From a checkpoint of a small transformer trained on Wikipedia.
Architecture: LayerNorm before each block, learned positions, no biases in attention or MLP, tied embeddings, attention and MLP in parallel.
Each number is 500 + 40 x the weight over its row's rms, rounded and kept within 0 to 999. Layers, rows and columns count from 0. Numbers have three digits each. The size before them is the row's rms in percent of the matrix's.

# layer 2 MLP down (transposed), 1024x256, rms 0.0504, rows 328-434, columns 64-127
120:546546485533519543473578484538513504479524535522548490459485543472452505487489478484494515542501528490455466474531532522464523471422501477487432493559540530504513478579530527501469572468505465
125:447550455390616469449492495503522497462402502430515492473525531462507495487489488504469527474576453531469526509544464472466476566536484504409516516574465523513455437557463490462568471491509481
106:505482519516428507517509514492478488568517532546465443515556523430567515511530447458505437508547519445535466526523536505465479515488563437414489449520492544483541500496385537493553491463501511
103:539475463518478486471499589496391501560458527426490481575491547467452449498509552481419455516546481505475535501461597477507547539495544489392515495529479444454431502498420519536512546511527482
118:494457532511523463570526553514471469539562416539503580503481509608560539564472500522516457460485478515497484531428567493511542501521477479407510486499499541448425526500426531496402486470502471
086:479470513410551534483483468587526508407591432528544457510469494485471479513521506496489496487541555448533533548501490541443458516509463471461600504517502457441542500502508505471543451518483540
107:492547487421537531491503459487531549464460552524513498526514478485530431474494576488503388545502501412501410511519461481441448498539503538497473491562432500481487538476529533443562405487498493
120:541543532441527535505496549499407499531569506590490594557446471512494452501537511525435510524506498512473456503501538503477496517479542559429430455506485518437523519531482522502508461561511469
086:544541490474447530498530494499543452415498483595477517569516490518488488522469575554500461518499497502541532518471506520514529495545551501523512484509524512505500509499524463519512507497472481
065:472503495547568497516480460483570468487496438482534385501422475602564525446484476515554487525545597463488496516439561458515514500516580508510502440502497523516551508424506572466558519454516541
079:526522487447517517470590458499456503508551462561543497591533490463549473506499531450449466478466545466522451477505490508454452537457528483499497447518527537526511444485494538524493486504513467
118:531509471447416497506557556592477458470502490481520523461458512368480453470487533487491509495494562594506551569537458541494520535494520498458575492465500506440483480620436498464495445500519514
115:482430476500487491489539535543474483491558440498492521540548556566509464464458432520470476465576501518531488486498527561439512556520495491437512477497521493511478501536471522486431449469556504
057:537544474470510478466517489468488495526461491572478498497452457494533602525517486475508480568471511484501511528474563430475539454483444470535491436508468476473515499454547559507488412475482495
065:542510502502523532491519407520452513493571465493507425447489451524448509515513550503434506512493428503480433512519469525457491529503608485533505470492494501509557554504512564548521477510478485
064:495494459438432498537548469494410541537558487507509499563557500505533464513489490479471471560588474458497442406477525559434494553459545463535520511498493510428495499522480546513516480483485434
067:491529487494550542517487504554555511493554501462518460487504552504550564539505437511503510521497483500482457581513484488474584486447525525434417511479502558442527492556499553536504444445503498
112:539479472572534561525579475552483571466455497474546454460469516535510443473513455509500494510488542500469470492503560508481546520470483469502446507465515483447521441531522503534530458528472507
111:519543518527526578543481490564523486445518527584480448467483549485482469444443503450505443531477472478553525573477462569476488494436632461504573525493511538442493468498464503480448528468489467
183:560492532517563481525536479532530476454476476424493490473510538432481518431511452463512469484450544485466515518533481581551524567479539492550451527523496512594467422539533495422458427490485510
095:477488463408485569465494530508522476541567437523526449523507491461503569492503444491571549516458509507451499534474491478443493535478546498413573491443490495493470491503502529527473541503466526
086:520536519421557443514454546525514551466469475511553487639558465482465488485476546467492498515508450508485569483468523495440549540563502460548545505466502466557441438474521488534523472538521507
107:485499468429545459496538391510560481453499474570536480436527506509558509437473551505533401526502488435562466560506495527537447495457517520506550483523494517479505510466463524494557444495487532
101:470444544419511473484494574553579505491484479562548497481527536535490486429485537492508516475537447474539514543461504497497487530553496527520483484511515501377553471424471528496480404501497547
074:483513485440578531518459519455534529520536509514478479461483500502452486505548500536455553487471470516481462475525457490537535521538444468528589497510453451468380387490523562512586522450489509
058:492429485544567500534507457483544463500489436464456424519416546508535494452464505526437453481497496507543533559482564515481507556561558502563567470460484479505551600502485504526487498535506471
132:502515507448535440502539460542534516592511470501451426575477506447552491446443493531492452536480510436588412489493515478445488497475528483554520468483500514419551565501423484505565420447523536
124:486479490407482398474570477528463488563526453532512563611485510407544472500452487571531457498548560469481476533448517502548480521496485499454540501596465425436493474542484528439540448500528479
071:477517511541487489491520516467476480535405488446527536469483481488506579554496549527344461458496507450528492512475552461520528520434518525517530440538531492493434542497509463465482456511505473
082:532522443516564456457500553493568500436453443465498540509507479509455480505511526495550510515497520486540535548548487458537477485528509495499461514544465496498490495469503500491348438419495470
161:481594527541544493449585506533533523428525519507505471453481482452524513478477496483533487582537473517508523564522464454463484427465520442527456488499520464448525492489474493509471497473471536
096:536546492487516609472522539534517579540478428525438536484535462498455563466498536427493453562545466517484452510456475494498462467465544459522495481517489496566473561545467514559538551518471464
112:480531508408515452526591458469471509479509532567476428508515565492522464447476514449425465494493434498505544508519525499420524517504532496615462495510484452476515533470439495486518562485489523
085:466534504403451432490505503527447499560546504624440499482554485498530412455481517495419526515518532441534435479513462541484522520541521503561452477562537527516466487460549487503392464472455474
091:497453463520489481489485499575464538503494504478445450508497520527477415489476543499458482553538453460526461444500515518458478478477475476464504509547496525462527499535490526460571470533475567
061:495538579488573496496475480466551492562528515435460400531443501504464493515512533514541448481495565573546519454467420486509495471517543490471526485484516542541444578480483563460487529489493487
077:503518550524479550453537504478475616458573472569531506512505461476526408478531450495481541501543526451545449492468547511463514542522551538528425461509493505459506516439493510553449454487454483
084:496492533489461480554535499540465531494537442501426603550488526489522515523477462540470450456506556477564615541496443519478464495514567552520500493543462488478494559513477513472464474529523484
077:477547536465443459472479488539474504510483454525530456520529523421510528427442502492448516512594463506504444508489548535550491553492546495522416494571533442516436523512583525487568510456502480
068:501418537482456492479498472515504426477547511503596524444513486532473481519443544501481547469539533567510536469489507524496506494485573526464605425545566533502460526508451518570413496491549449
066:523464475503471511532557550515471484492529493494508524503529525493496452475407496549504512412492477490550536500528512545509499557491514449482529429490664476503502499514509306468476509507555489
115:537474516501464480537612510494444468499561480514538555626512567447547465479437561559534493500476528465520509485494535480506463476522487489485496423569535506455529518482361537467503473492491480
083:539524508467426552532548542531519638436544445576445504449529504501513436490489545500533511558559472477555526506488457509481550562479489508511526454508521507530503575398460459468465403465460476
080:514476563488455565446532504517495542488592493519539559466517523430474485433471515453509546526508525460532487451441556482511552546467529465478555450497562443494466504508552494491525486501479466
046:488540527511458507496598516499421512475509536496567447554528553504472438543448430550510469486515524423543479460556546473516473485533584558495486560507504526511506421457502553485414481505468514
099:503530462403467481500530536479486457516435548503498494573507477506496497500521540431444482465554495541502463485516539449598492516475454500563486515498494441401494506485408528542548484468463454
077:481460514441504505432528512521438467536566494441492483472504541474498470476463465505537529456472479492519537511472502506564550540451525442519484466479521516484496549492464520549473501522546492
118:492521554434514505495508465519424522503555516525525519479512491482555407450452542515439430509549496478523453491484499497482476511398492548416526469517511528457501537480493520471489472438492459
066:463422484485579507473570517442503527490504481501527465473467509468483487489507565548494543493462513552513487547512545493407535458386508505420525486434528534476413523490460544469489438498540497
076:480532510507478523325479489509439591494531529524495531460528499508523423430458444534462512537594485422476550522446509519473464544496494468442527456466512512527510537449526481517513452510475532
082:506575466434517546499568480587496555452513483572539427597523468457585478475512534441487464516502535458543449483495473505449446545509530476480495432551538541466462468478472545535523420473524485
084:464543457438510534535576492529433487473525496539503476540550495480513557489496506410435468488552498494561488507479538559496524559482440426511488434519568548487493520517501526493530468457542471
041:437465528469514486519522541496493487464506476467477496467420491519436498465505484470487544476371480529540531418518543467469425474510528430505446485557489443538460471445517529546459466554515530
040:512470483475430525512515540535526442461574464456520497441514598502458406458426517586508531402525482484494518498493453441475522504515523470481523467532580494464500497511464470485485499560521437
089:502475465497559503496576534541542483553566514509480489495606534500459563481528480450520504507502557523489520487506543581560483505462459456481480498527504461411551490544468506501500510513463435
088:514470509501522584499527463502427484482496545526549492462488481505506500468434514485428452516514524518559504463473568560474508582477578461464505444482547568562533488536482508470494489519516469
098:517466500445602534545562554517509502533504503523561525451517528506517504511482548533514480486503541485448514431523453522500469451458501566510426501510538492454495482550541538509619450361529492
087:517517515498476431524513576477496567491616521511480464550505559551435489501527414530490567567545506451445511509443539496438460490512487508455469508568504560533478439440466503531499485464490482
078:474531462577539425533468499519482478490440508503517525522520554457487545440418439520533502489471416511416451494491543529484513527491495457513482515522505523449631539487466497480525555419566527
117:494431510486537404527512501501466514520475467517512524503550479543543513472505494441447430478563493544461466463501444519471517536490496482503487498494519549465487583446476502514481506463539457
070:483489490431520550460544486577427536506538506565539444494563504478502469507506558488493514500554483528478526467512482569482414505468531476470517459536540562492478471485497558530532437471537433
124:493524490379596478444480533543550500438472506438526475514597513430519484451486484492475572496536519521472552556550445496422489480498440507393518543563461506483437422531463506458514469464505462
052:504535490478502459487494486470552425547494487514460572466444368548555558552564565440490500523549502490442485546461507488555541469440423524548451526489436477511486500541473432567511525482475528
054:491462482577516475485496516570557487546483428492489524439492504522492536461500529508435435482494501485518515410500572541561511510436482440507517465477560515483441452502512593553514499519540442
083:507507524533472596494539519523457597480555429604507483469525494482530485570506466465515509515572496487525543478504494532480536548515544449505497471514510521476519529460502470506481386481510496
113:471553493442532457549615444474517533470590429600516544454536518510511517487476511554443540520470522491482507536512505555436473460500490550465519478509522581459456507490426536493446476446479513
101:526390449472483550507513505505502498580443529415590474491528401532494497490497496585488478498564494512507440482482461553568533519556485493428427499518488520426437390513510487525547507546510534
112:536518518489583569538506522565451539458378443547479523448493475479433496410501555451576469497588475572492500555490426480480507553499477467518513500454486483469487557456474491487518477488487480
170:568598439562559475577538515550533500481519485500451521474443482488465529546506420488503534516554479546463543444530488501491534541482444509525566554482469534492463473518559479495520518472569467
065:524414537454485485526533418512504501508502511467569464542522520506556437478420532526489516475476450489550531432540539515467512517513566473496534447542531524558483536438535552464504411567523576
144:542477533522594616464477562474519501478465583505550494533456493576517515556519501511530543553528595475470540447468430498510511440459533458450401530517519500508438439595477527480495451485504466
150:487421564565530573515511552463510475433525446536475466545554451496461521434487543476492526498484459541498551561413479503479484521472523444450510513484549520493581442579505533506459506459529500
068:569460478508496538505521556523460625530515456582537517503520550474485444519520466496495549554527552555550541552464554495505506564509548438524491458493526521455475510467510461533471476489456518
045:457507504447476560489542503466499429508557466568509526476498580477508543402490472492558554448468480488458491561463539417453534467438580428520503438455565482485524485510489620509471520553448448
076:545427545534458522525524541537470625396553421547459496499487450565471424431508469494461534573534454410545476521434505518505505525519516493530505477486500462498521540463500465506446431488491470
047:531456505507477480437498485520485497493596468485507577457522501465525451484468436484619501444498526413485463530470512407555475570466529461557511498477497523513536483557474544460515520552494467
090:484500524448473543491596530518465544476558462532505478561515497476572486461490554485524498530527534394516438510494493524443477516480496518569546461608497480403484440435527520523501511523512452
081:531491547498509545525491529580523521533455513600520445561485531443499459506504513514550542503530474553503507502450415570375432614551474494464487526563461549501504439547496520457545471560536439
133:535511475512470460503434487517470455535409550501520543465451461516479493514471487503467503512475431491516471437474470501557552582591503484426418541535504521477455490543486526515586551536555471
124:518563518492543574500502557489504536467507526551504512506561504507479499507472498515517457586532491477617520541520455499517504436418484445449405516508500507513532507494424507484397463534487451
069:502454470514497500547514541522467422507538484473510476507527548499482457470397498538506511418490478491537543499517495521497498541500504474489526430497624479519517487505513340459488500508581478
092:481510478415471533521581490525498502597524473562487514517455489482519489541514479469477535481579509483500477479415475526477538538514502388445550487454561517497433482538491490514498462475525472
113:456596476366520457424496477559515505461453474446522446576504531494533483481502463518476491491559431546482499547502472480437506532520522495433505519523488481422490463562472515478564451525499515
066:476537497507524519510583505504443531476477517508508491551553483476620509488478491450477447488503554484528507467477494540469502542474551387490516412535623564493461540478460558508512460469555464
097:447509466402509479456545475501557550469581437477493511594508520534484435536500449491472478555523471572454458527525508475411551582508513498445548534528482529504436481525431527502478418508498539
122:496515456480496500465493427562529521468545435551481538472542444444547470532506407501447429541567452522408432461529550544476457517465508518502453531515484440472424547505373517527525524544471466
080:518494520392576501504512469488547515493555449526510463517524512546538547488492554446510470539576520453530482537463469523472510541473500428545537479581497519523452465534497520504475439502505442
123:553525475474497571500543431560478516491520511615494452500481505477514525474504420549393484493424510461513469437480480496517390474466511543515440508501478500567496571512507523476511518479495466
104:502550475506547388544528501521484460498471501514564526520432464443513566430471531509569487525521486558469444478457434512514507501543524419481497516555523580475491546563463540520487480471556451
102:472471505375524453467466469506484514495469538505629481572511517456539477441475572515528522521523490518534407496536533461472550451447573556475510509560472514463466499526639527498490522493484495
103:495466506490448516465495495478615491546528434482554483584576471533515457452413419511407477502485555450570457484501557518509530535527543524525523525515516495501498468538505548483507504499519514
075:482483491477482392461528398554547503509489534498512423482491543480538489529518462565516500495506595455450558463538554508421505460531532458545490461456513498454460529456546559493501461511498512
058:472382533555553518555529539448500518481502515479514567500536534545502544537507486535541508473544589514523585517532491429496463490512530471398558535502532524531511541379513576517470535514470551
101:515463488482542463490556405527490513454504510567506507506499529489481531522457553506475489527607480457549472494461518507501449526500585511369483503572506503424520425548488516443545547502514433
158:529548463513567441535509534458460526482476493487502517497488470538540511457510488447487451528553463590432438461522470565529531470485475478463481484467515492488503567581476499514465475407515485
085:450488475493465507509479475490488508450529524384540493453512543503537531517438547501488547490471554484544496488541487484520504462462503544484501450400490571450522553442511538476461473484532529
102:519514494532505504494504532501514478545433507518513486463541509433510478470495479425451527529554493475440507468495537533533479520499551453510437486546490483533476488562536510515466565528485414
090:489589493497521570497563496513518521487469497557509482473543422443540492478503520448448413485501554504555501522472456549489444534491580447525497486529556530504499496517479543498509472473530429
060:543488505463491528484434472528502501453532511377528500468473507490541503508510583527594559454520572521433531457544534511436516461502436449514468470507519502533393577494493529490534514497473441
094:539515511463506545536521520595527517480502450518535504558486546525466379519489566497517509494529524506550572568473449524435457548494488436481564507481510540453533452562496483479520451487474428
100:521583503497446557502549557545485508511522476592405526479467513506458561524493527497486538507578481454482487540475523480410479514469470430489473479454510478552488461463493496466538492480505468
083:463446489431522460495513469503458470487475573561551478477523510506508469524454563556497504515490559514525568487454494559481522541560542450427636487519533549453437474460454428532517490457546448
119:535531561533492441566542429534456521557498492605495547516513525477568479431492483464503507479521500465506480583452483527511486513491530474560486510497492436467503497535528542471547516511522454
062:431406515438516506493517459548502460506500550496537486471551549447521446454486539526502540484442525455540507487525490604467526495530579505466578466465506493452460502456503483468524466478450494
091:472507506445443514503530410520499498535478489500506478557610443518575495491488482471436435518589551455533460433455590538465565522458446492513433485513521537542451492509437553515589490467545515
057:478397475463482518481444549572434556545462599440548439456519540493493470493570507534483505546469474567556487447539504412505498543483510521484475533513548544539483464533474489503503518493504504
093:481586469444546517466564495474466521526431473492490511451505510447513459434498521453483510529491424531451467498531532510563466587528487471414448492513485542460513546572449509505482510437499506
# layer 2 MLP up, 1024x256, rms 0.0653, rows 329-435, columns 64-127
105:463542484507487517458535516489524478516495521544469437500558463497522533461486536466433499512498555500521474488515495576445495525513491482462540482505516490463499601488486556550523470462513440
101:467497483503485565456493490512444514505508541513524494534586469501523502545477524483467485477476577486499538502538468525445489500515479454467597494537527509537570550492494525554447418515528475
127:480516484442566480464501532483446499518529537523565480532563489493465524561493516514493517492538531502453562463568478550439514480486446451441492512512535533512508525473477537520471518510466498
107:489537542438524503514530515506513541508508489510492515496516513436488493547492610450503508532540508514490441487490480543441443541514551460450564496547497524499477552437456543546464510492507465
116:543474560484464526523499554579443478497528495526581463500588518516466492547538530518409479464508507489547483504509445550441485519551565545462535531537440482514430477450454539465483475503473557
097:495553503478493468494533518498447531506440503581489447558522412540546445427509537384544605511532501450561505534427434519497516499572517482491482487493555483488472469499543557555495518485497449
103:518504485454466523433517580497401483495522517524502500518521446499497457513494549461453576502493495534503461515489439501394498520566540525439504470529528529498430547485462569501481473576551472
088:570547467421529505536468518525535465470521468577534477607499465526472509570500528488519517478549517536515497515534358521363510534586510532479541518538487522468492460511459534525462474522572405
100:448527564472580510447478458530526475515487499555514565491507485451548558465473501418505430502534577536472484562396518522512531540474534413513487474466499560428511465433505524469499414515475521
079:505514495476471482514532480470491491443508542527456473562549471494542464560526549476443527531478505393590480494504398519469461513518506507423510459518580460516494462460526556520494459451511446
102:491518494484530545534505519487526479484469473564535481484605465483543550463541516498528529499498513547527489464512463543486446529559449486418510530551502468448473508472480561520510517485527420
095:522532512505487497546524550523483499507550513536470485516546494546508553517519502507508530512457553467558436535527454571503500512540501517502475509518544471532437478476506550535490490492548458
071:538564542471491535465543506505481528484450494569452482475483436539508555532576521469541518506488518436465502526463492508449377488516461543541506532510425509504512514495524585505520526463516477
112:500453512491460502485527431500446484486497510504534480493524481561455456497485573528468514442505552503524530453524479546438412506529560545481497505516480557450509583416449537497537491553546493
086:485563500448513509548523487501445521500433478547507506530551455463548533486504537463447493546506528426506444502517455551490447497542513435493561514516507529462484510436441575544521453472532418
104:493497521473492502508419502548468478604480533507524522467575468506471499486488489484483534468463431489466467476509500635434483518569481431482509519527508511480482537493487535580467588499522512
103:523508550511468542529520518550518488509526497536503475505487392478510500513529569432477495489487506451456500475488492548478489506540501492419499548541497458467504462477502578519479447471549434
106:531491433503551530557504495544462504438444500603527448544521462514514503482537568419496575503491457476545491515522431586521440503597495519432481455539520499456491503467503555465516504487527481
108:503533489502515523477559526535457489506518486556514525497531486496532489487531601423456493516556497520507478494497458513470458482549546499456581472494550476513492547504485542541490548514571362
069:567548486444516596505488555532467553527557468553457491513512426526490559534560525437504482486544497556498486516504427534387432469523454545430543555479404481482430540523499598558463489526476475
097:501555522429535477533505510514515510458477517558504470453540461439524526481483532441513514495533562469510458488512460572473470536580543458529536511514517488487421539476485526515467510465525383
099:526532498465491532497503509529474486472467546571518456562521410491510479513573515443476495497556491500557479444459455484521496466565528523501481492532580453521504480485473577496552533460528502
126:536477530456488504566456554581434495556530451534509535491538498484467531512493510466494470466478481492579485529551468527531456474538497524499484492520501507474434473502484514468456424490497493
120:524499557501538494629478485527489505532503415539443522430489474481489451542537569478464466530501461440488506450375430527519519509553450438532562411569477445429458487421516514459484481450458503
092:537499534488480484442504501464525517448470485497505477430507477585489514483497536460521554542545521451528487469500542510461542515499541502478451491491506531490358531508486511502472489543516486
116:511525526466466527503522479546499488532460505508502501505531467430533473540472530479487496483535523506507469526453451509503504472485569471457542519503559522478468565445513549511520517599525520
105:490561456442525505507503501542446497516495530561504478548561468448514512523476503435477478490482517536540497524443482562469490514497470466511554562520509503508511513502468537531479465446524477
072:541466498528498506502437476519491437491475497478526435481491522457475511506520548495565574438477489548445506514485470527448468569609556558442531516527467566530530475482514568488496489504560504
090:515523508462517506536508507514507474529479476561487442503546467506528504537502564439471504494521509462525493507478456559435440485555533485472517523556492514520434549435477572457487441455559436
123:528525447519525518543459494525469497505496513539511510485584436470484509504531509436486472495594503502531523494504439501499414464563558465545519542559518528514520532445489564516568512488514479
112:472519458485522517486504502553439488516477515524457484474586461486523545519548566436482457492492535481567456555516459566475465550559481385525551551529497527448497527522470540575520500494514472
104:528550482458492491440472565522468503525471568572524521528551471474484493458512535472393509480480542478502478492517497587429467498537508439477539460472499486523450513503436539520488548508515489
089:500510473460500561512481540542519508516499517573499494501543441518542448506509519467449506488520516512530515512530429546499485520559557437528485463549543576491433489446513533502451415468542425
101:513565473451492492516477481537517503510467530567552455542569438476516539556485513471497467486540480489491483463563461562498501466546488444475533484553475519457522561461524567518480519441517457
097:514592556483557503474493478504518502596431481489409527499486500524552488375487532481527507559491487511460528508481527589434518600500449375518549514437470516459441550504498504527480507506481476
076:504554479439473511460520524488499533485478529590495550486523395470541481525503598457436515526488458483539496468497419531499467507557522499434515477552485534486464532475461589533409469493542454
123:587490501534523455534496560569486501480492483564543492548464469462477499475537543472505548502442503479490554565528427564494462500556466476505505553461426451492417420516543528486474436506528442
089:506578506474538532510501501465526512540552507535485514492547464479529476462515519454539539493531499547544475537499477555488517540515483481522524510502562450523503523519500538543484506521527421
066:585535522479457454530465473510528450504459527521521458532536473474470481508464473502561545512484549510494509506561522584423492526592489515483507545534470577546489511530432546502520504492612447
060:484491490520510525462480455486493658485489512495510488488461469541485512550601495497554493584469497500467464520492511465503482453455488546510499570500383481519518501526525432526490511497402559
099:496500467464479524495514525488481536501487482532483518514508471427507497542460561427507511540485616474522490531541480502467405489483531437489573448553499509489507493463455565517457445499506463
085:514589503481558512475537520486475559491480526604491456522506444461532496520529600453483532540491537502497457490507453543504486484553507485491516510490515511505487547481496580531488521487498462
094:494537539459479487478476524537444519492541525539489526519530463502530524471483563483469459521488566443515510498491465613455456534508461414513480494462560528510489490440474524524508474484544459
098:463536516537433514461542485504485468419511514492459485513502517451511453529486528523526463481603515508500500517446571481525539552515537513443578458538461512493555524452470518525512450517545525
108:525506449500492576516494542516491476499502566542510460530555458481515542530562555497503482475551507539541488476513433510454464499529489469490539526577498530546513577403503585498492480465497447
097:519516493461469503535543500563469561480452500540478543462505475461521513523512565426463485557465472510529468536496494547492457575566555436515571493516536538520458496418504577516473509502513457
106:486523504448468523453505531470462481510494542557512441558525430525517514480488524463467577531482507529511502508450490509505497476544531501459497450495584480507453497461497542548480491545558490
113:527495541494477530500461479517483472566486535507467467496541476497487468425491504485527548474439445518459480548454460553432476566570538456519494577460500522490508542514502551520465522522593491
092:508553493484478529500472455573492497532491503549520541461570428438548471458532553456436474530512482509517456519488460577484479528535475471479479532515483511473450522448483567523502454494492456
067:468563477387458528472570501488512524438465545538507444570529450525520501519513561446452503523534535465511481498482438484467510506534507492476522500564530555519479493489477594535566500453554443
077:497541490472587480458547495497515507546537498522473418530542486518561520421483512497473536508555512496500480515506459572456513570494462417496484495528526493497494502483530549527487478462492448
084:488526525482553541477491510482446534507458476498461577500480490438494469438509523488499479499437562551527570545499466531409425545499496405550542557462469470558405481522483496490434481469480444
046:522566547482543466503478500495496546482483535519469510527479441487469513563564531408567504540543517492478513518461466497464484455546471547483489604512380493447513511510489626514528477454442495
115:542509519470499496504470535590490493552484535553502503564567486526496579438527492466519542467527499498484547460507506550466491482504443430472503474551503516501494553420552539559487506501484416
087:515495525487501498450526502487436499409507558523535519509507470499511446461478588491419501516493524494552511461542493557500524508576550493510472469478555522532447557518441542542425522468561464
103:529495519506470572584510507499501506497506537572518530505564473456524508514483535460511512469497533514544472536532470562521423519547533478535501516516533455473444495436498538524553448493526442
097:535540564441480504481549520578527482544511477569504564456554460465518505496502564499528480509467506481539484577449483566513507485523519487467498483457506576471423492432495558544440446487502441
105:502505467520571520547467539551494462464437559520555550459552420446468536466489537498547557493489442496508510533501500570513394488581482496449482525485496477456410477460428530522472535509529447
108:502530469486467505504597529519420494457579469510553475500524476498517507607525580479459486516580471511576482535513455489420505541600496528488591525552482474518429565483396537489493512487482522
081:525514529443483552505506497500468487487436551532518468513534441495536511524495559475415518501445512448542490462555406475514437455539544513447498494523510594488491517465539559452524483509596409
110:466515470492466534496582521448517501468494516523492423482530476521534546480507533470395540486508553497488482461523498536411476541522531529412493493547523513477535560476482555533511513468535441
051:533466514510438512544537466537476350501515495445469450421519546500475450494448527535474520429496490493501524429544450540504503548492509494487563482491597525495500520498488570480529492536572446
081:521513512520535530508496495526449444496443501521494477536541441450452480477508517466548519451538441517493490527447482547500467550561553501484565534489467518469477483486556582497456493466545523
081:494547475437511529505515502535507525494507512591479469533492448487509479548525540439436511542522525444511494513534392535503538497533536476495502517526494561521496510522496611500519524489528474
099:498589449433472475508579540479451518482563506526493496496515512496492488513490527516486530520516588500548491508484503537411533479531490502473458524497511590526445575468490565533473527495543457
134:529490513519496532520461528512467462599458527527527541499568439509465523556479520508484512491438527470582555537488510535468471454586512548488468522530481573467387508469524541531479543504525473
112:564521497499511433569506505544518481462463497545491449472554429472505542447541557449497512521568484540493485508500406591466422510581513471514552541527449497472445524454466542535629489550484485
113:584536547500494484510500498541465480510511531550535476517531447524509518456502557445490516502499528461526470554533481563520499490552470479500496500502474539519475543527522554510535474536563475
095:469605511493436517472508476556460521489467510555483509468532434493561486515520540400411491506554544492498534486461423565493518476554543470462525450484544539481427531530503569527531512460515461
124:544475489519546489544517544492456506484527530556559448507541491478512550500514580474469540472441478517549469525522494595499432526531549479427485520500546530527511485470514535471470437458491488
111:473534423488476495488518542539445478467448491573495499510498408533555521475507612477486519535499515473560466505487458496468461477594532459495498478505488514489432550485483562511557510491545459
092:528559465468506491495525501515466550501499503585559497536501461466511471533555562434428494541548521458522489503473406554460483518579500481460501518538524527510445482499492582501556494495491421
055:562512554418543517490483488523445523481430548506466511458478425556459570511549527472481572524475560531475456543543464530452420491481464577483488616508420548500504505523535635473511534494541510
078:524566495464514515476512555460538508482462518551480514463559367501538483491530541427490561519488451472530491477481470547512454517573517480431592490511496490452479476445534588564477499478508458
085:501567496535455470504479494548488486527483503510497529538494431493636536574449507493532493556421480510539477477446477527549479496530457446443502499476531482431415485547502493502534534514553494
082:504558505423508508516524505517485517536516488547517450558562489439522484519501534452477474504537560478497447521506455535516478502526487458498600449552497519489481528477489547493521483505495445
090:550513521509502561496510477532482481517482516520515464525521454487510474493519559400494552474508474496507497508464438573461484542540524521465538508539452523429513475507520576507460454513545446
107:517544523462485585477531513454446478495503509532495503500516426514530483502492531469459514504519513538522509556458441497495437505581517520469486500519507565445515534510511560511415438522556428
113:556530514486569536507515506515447501464460502532493453486538475497492559489478601457469518457490525510534469448521398573481418505504554483517468534571454571444466517415530561506530472471514476
059:503514504513493472470473473470518644488498497509501488465476486528506535538579478477536498602513502525473506481496510428527514473458456561522489530494369472507499526514493410524498527504384546
099:563520482473505508516559484523449514478551466577487448535531494464535508467532514482511507515533570439529507562510467556526501538542524456517543534513537502481456505494504531507539473448530456
105:508536472457460502463541497550510505522465560532495450510511457487510493488485528476461490479492553497508461473522455546390492534538499488473536545494495440444455572478472545508552506536543465
058:513558503488502541555561519512466511460513490515476470525521477498588504493479510488447481519519598482472505493514488536536438497507487472481526473534577572514504493480492621467539459492589428
102:481556472479450499426545481550434489524517503514505529492558472456495461518484566482529478482535489463514426560503465568486514548505506432423516492479530446528426553496458576537535518539481488
115:520634504419408478478518466499469514455550466516466493507557475501547505527496516516497520503570540514475491510539534606437526551477470469471542526533487503536482552510439541578493485506496506
087:468530454458529464495491491503519533487464480562510466501544457483545575466490548435487520528561513512494493500508465567489519471488489424510505491525520517490451549521490560547503493459501409
144:502593451468460486469510508490475478511568500510481505506545514521512507506500473518449502487497452528454517472523524534453553518514461494466538482559474456486551591530502530565439505489512463
104:577567504510558515524532521468457516502481499552585494534565454490529476502500540434520554513473473575575445502477444487512459458598524483444497502516536464470450531493506553497502494487533482
109:496532513517485538560512525525532488533466529528512424489531434480528468438464547383486564500519487534553538510460451551498511573504579488519565501507529505504505550461513548534484548522491498
100:506562508411512545580514508532481494545515455523482502500582465508511568521444484475486508474417508533511450547505495521554512512498481429516501532565533478511458503539508550506440484467521482
110:548483525501524511587525520566483480541389465544537516509479484505488509434604569481515537479445559506486475500524442525484423487604524486528465542506438474533417464466521533478501455475567524
101:482584476426498469455512515493458502475430472527508486506509436475500424445520507451536548543418431473567467508506408502540454486511457445467478493471516461493416469584534505471501499499555483
104:495531486471552549538487475475525498439419570547464456483501497458510520504488552447496495501506508505501495495517500602466491506557534473440498485526476507455495491487436563532476512477560451
112:526545484451529492573502522508507500494504506553496483478556457506508483525543533478425497552484511512554434457555437511430426504596510513488532492526498472487424540477438537483565501499502464
124:519510523488547579468445428518542467542503586530508542484561467505492521522504537492528451498496479504548457518472488566434445593572503474487546538482466485422499522487459528506551471494570465
101:546515495483488513491476511485497513544481531578545535529560470433508517487525515494493507504482567446546469535499479552479443521533497491431473511509479460493496482477511516483527420545493428
079:481514456423536533495529552511477491454475500522510497537499450502558478502530592458440541522506475505514488491528479499491450492553521487475500496574551475498482493469496551468477454468543441
098:501517574432520544509478464542483481530404503518553512491568463442510451445489495478504547482453512520463524501451458538523496462616460518517459490531518474462390548448525566420490428559583524
104:508482523515557510490503493522475490478470493551515452545514503482483524501525547450478549506513480500490525518447435590518450498604484497451508535527502506422461461482482557485521424531571445
092:514566461510513473503493539477451519473505504544511485522567451516539535464462529443498528518506486531536512525496448585510434531486476421509550505477487515554449526541482536565515567431484465
089:567490477453465468533480462516494481478478566557522454544517467456494478595537536490534483506496490461504461551494391524435470538599521470469589546538525523488501430489428521499539530474598427
105:512535511446472585520526565458459523517474496525484483494558480505535517510540531470467464496580547459468467517532478561486498508531474437496518517536533523525496516509522559515471491449481448
089:546507497503470484534459449545453481488458556533542452524564449452504500552503526469527495514500493482488465507522423545489475508581491439482554564489503551468507477519451541451544514509589499
081:497543503456505481449556456486502514516568516543518451539542466485555461479500490509425568464518483516491527499504464620472497577502479517482476515565520472506453526494508564543470501459454451
107:530540558432477511489467523581517461575404557533478529514489467448527472533472531507507542496510486528555529536459459563432486504552569523411442461493444510497467478477475534492472508496511493
100:514644475457495469486546471536485474517496503515509506508589455477531516515495531510426495500508527486520431439526479555452458526553498469436469516511497478466457560515501552493522526497580480
108:504522442439427497478538588527442496562511489531509488520538434520508473505476563482462554510520524438517496461526457543406431525574494493444546485499481494510446594441434559506557492556555467